config = dict(
    num_hidden_layers=9,
    hidden_size=512,
    num_attention_heads=4,
    num_key_value_heads=1,
    head_dim=128,
    intermediate_size=2048,
    vocab_size=8192,
    hidden_act='swiglu',
    norm='rmsnorm',
    norm_place='pre',
    norm_eps=1e-05,
    positions='learned+rope',
    rope_theta=10000.0,
    rope_fraction=1.0,
    qk_norm=False,
    attn_scale=0.0884,
    bias='none',
    tie_word_embeddings=False,
    parallel_block=False,
    init='uniform',
    init_std_qkv=0.0263,
    init_std_o=0.0327,
    init_std_up=0.0377,
    init_std_down=0.0377,
    optimizer='muon_hyperball',
    learning_rate=0.0147,
    lr_mult_up=1.01,
    beta1=0.95,
    lr_head=0.00429,
    max_grad_norm=1.0,
    warmup_steps=200,
    schedule='wsd',
    decay_fraction=1.0,
    decay_shape='sqrt',
    final_lr_fraction=0.0,
    batch_tokens=131072,
    max_seq_len=1024,
    doc_mask=True,
    train_tokens=843800000,
    max_steps=6438,
    dataset='wikipedia_en',
)
Each number is 128 + 32 x the weight over the matrix's rms, rounded and kept within 0 to 255. Layers, rows and columns count from 0.

# layer 6 MLP gate, 2048x512, rms 0.0377, rows 45-58, columns 160-191
[[ 97 109 118 147 184  86 105 129  89  98  79 176 158  96 109 124 190 139 101 141 132 146 182  96 165  94 171 147 180 137 102 109]
 [132  57 100  77 187 197  96 117 118 139 169 170 134 119 162 104 151  50 117 120 170 120  67 112 138  87 129  85 168 156  32  85]
 [102 154 111 108 100 164  69 121 149 131 118 120 157 133 102 100 151 210 182 122 152  88 183 124  78 122 140 165 143 152  79 121]
 [115 153 144 133  85 173 121 126 133 166  67 124 173 193 164 108 166 112 178 150 134 181 109 121 178 129 139 101 155 131 106 105]
 [142  81  95 105 104 166  97 116 103 147 103  81 121  98 161 165 136 147 102  98 175 117  95 136 143 111 139 149 208 125 149 138]
 [143 109  71 113 128 169 154 123 126 188 131 144 110 123  93 140 124 122 191 115 148 107 123 126 138 162  27 154  90 122  99  47]
 [121 161 128  56 131 132  88 103 174 127 103 176  91  74 140 143 165 188 161 143 152 109 119 160  50 144  94 147 133 165 198 109]
 [ 95  96 121  90 106 119 174 153  93  67 114  94 128 139 117 126 138 115 209 111  85 177 114 168 192  86 122 154 148  28 147  99]
 [168  82 113 146  99 109  99 106 114  72 130  87 119 112 134 122 185 103  94  94 130 148 114  63 138 199 179  73  87  89  92  82]
 [151 130 111 123 132 168 161 132 108 102 175 134 132 129  99 112 110 113  97 109 171  86 110 161 116 140 108 104 123 159 100 122]
 [152  94 125 136 157 141 187 173  89 146 138 114 135 102 123  80 127 116 104 144 155 165 131 104 137 124 127 134  92 158 137  94]
 [158 159 177 131 119 136 140 127 131 108 165  80 148 168 109 121 140 116 146  44 161 168 145 103  86 127 131 115 157 123  82  69]
 [109 115 149 128 177 105  89  93 155 186  47 115  64  92 171 155 144 139 176 104 141 104 125 136 121 124 139 163 124 140 117 132]
 [112 136 135 100 104  74 113  71 112 139 165 151 189 167 141 174 112 189  95 161  59  71  93  96 144  63 111  85 107  83 112 185]]
# layer 6 MLP up, 2048x512, rms 0.0377, rows 45-57, columns 160-191
[[ 53 142  79 154 127  69 101 150 186 139 136 117  84 117 123 178 142 109  58  91  95 152 166 130  98 195 172 134 142 123 149 149]
 [ 99  76 157 160 179 159 143 136 104 106  96  83 116 203  95 119 132 133  92  89  92  62 158 121 173  41 127 104 142 109  90 174]
 [141 123 106 143  94 129 111  64 130 168 165  48 120 114 138 124 142 191 158 174 152 166 159 122  99 104 112 175 155 161  96  83]
 [128 161 126 135 171 112 143 157 118 148 130 114 119 144  98 106 120  83 162 175 159 141 115 138 122 143 109 108 142 137 131 140]
 [145 118 143  94 125 105 104 109  97 179 108 114 130 103 118 141 125 139 151 102 106  84  66 177 109  78 119 146 132 123 114 156]
 [142 136 181 160 146 131 139 118 147  94 178 153 106  96 140 124 141 140 149  95 112 153 182 174 121 156 128 150 186 153 126 102]
 [120 155  97  85 113  46  77  77  79 186 186 129  98 153 119 133 167 135 147 114 110 107 103 168 155 142  65 143  73 138 194 118]
 [179 145 162 185 196  98 157  93 120  72 152 162 175 130 106 134 122 135 111 124 103 150 116  79 179 115 147 131 147  59  84 120]
 [ 60 100 102 166 171 106 138 108 187 119 121 198 113 112 140 168  90  95 101  82 181 105 157 105 156 121 134 154 111  92  87 138]
 [156 126 135 101 168 147 109 204 188 129 111 137 159 102 148 164 130 136 106 124 107  64 165 142 137 132 145 165 106 106 162 105]
 [ 74  96 153 121 143  93 114 156 165 106 161  92 149  94 136 191 105 125 136 170 126 121  93  92 138 162 116 114 158 177 150 113]
 [109 107 138 107 174 171 151 223 115 124 214  87 107 186 152  90 119  81  99 101 111  81  95 146 183 101  79 177 148 173 134 196]
 [148  74 153 115 151 114 120 105 135 137 126 120  92 163 172 115 173  87 149 107  90 154  93 112 105 157 115 150 162 182 114 129]]
# layer 6 MLP down (transposed), 2048x512, rms 0.0377, rows 45-57, columns 160-191
[[175  99 119 146 133 103 144 127 183 154 138  66 105 171 128 126 110 122 148 216 126  86 145 116 122  93 161  95 131 163 105 108]
 [139 177  88 170 200 121 140 118 143 136 167 165 159 117 199  78 136 153 156  92 191 123 119 131 141  85 128 126  66 107 110 130]
 [167 144 115 182  99 110 123  83  76 135  89 187  92 110  67 105 165 100 118 168 123 124 185 121 206 109 114 110 127 183 164 129]
 [111 111 173 140 141  95 137  96 117 110 154 179 106 175 171 123 125 147 158 113 130 171 147 168 171 154 119  97  98 157 103 136]
 [ 71  95 108 122 121  92 156 125 133 172 218 124 201 144 149 165 131  87 136 104 133 170 148 140 177 149 114 129  99 167 115 172]
 [168 152 109 138 138 142 123 103 136 179  61 138  66 167 102 130 150  92  97 128 127 111 113 125 144 132 123 110 186 130 156  97]
 [ 88 175 112  67 140 166  74  49 119 152 117 134 101 153 129 108 168 174 194 134 126 164 122 128  42 101  19  98 197  91 206 177]
 [ 71 134 108 178 105 120 109 117 190 126 135 138 178  96 109 170 129 119  66 156 180 139 142 162  99 167 130 180 168 216  85 103]
 [ 86 120 134 143 132 143 144 151 126 127 153 118 132  86 124 128 114 163 177 108 114 156  88 102 167 132 170  81 127 145  97 118]
 [127 119 165 140  99 107 104 169 117 146 150 100  82  83 113 124 113  96 102 184 140 124 191  69 164  90 120 135 119  65 111 125]
 [159 156 120  91  54 121  63  91 169  92 143 124 161 113 139  81 141 140 142 136 163 102 160 122 108 138 166 120  85 106 165 162]
 [ 94 147 115 127  93 141 176 127 151 102 127  97 112 206 157  65 153 114 196 140 105 138  91 157 151 174 145 104 166 150 160 192]
 [163 146 125 124 142 126 110  91 113 148 157 127 164 174 139  97 144 125  79 132 122 127 146  71 135 161 125 111 122 111 140 143]]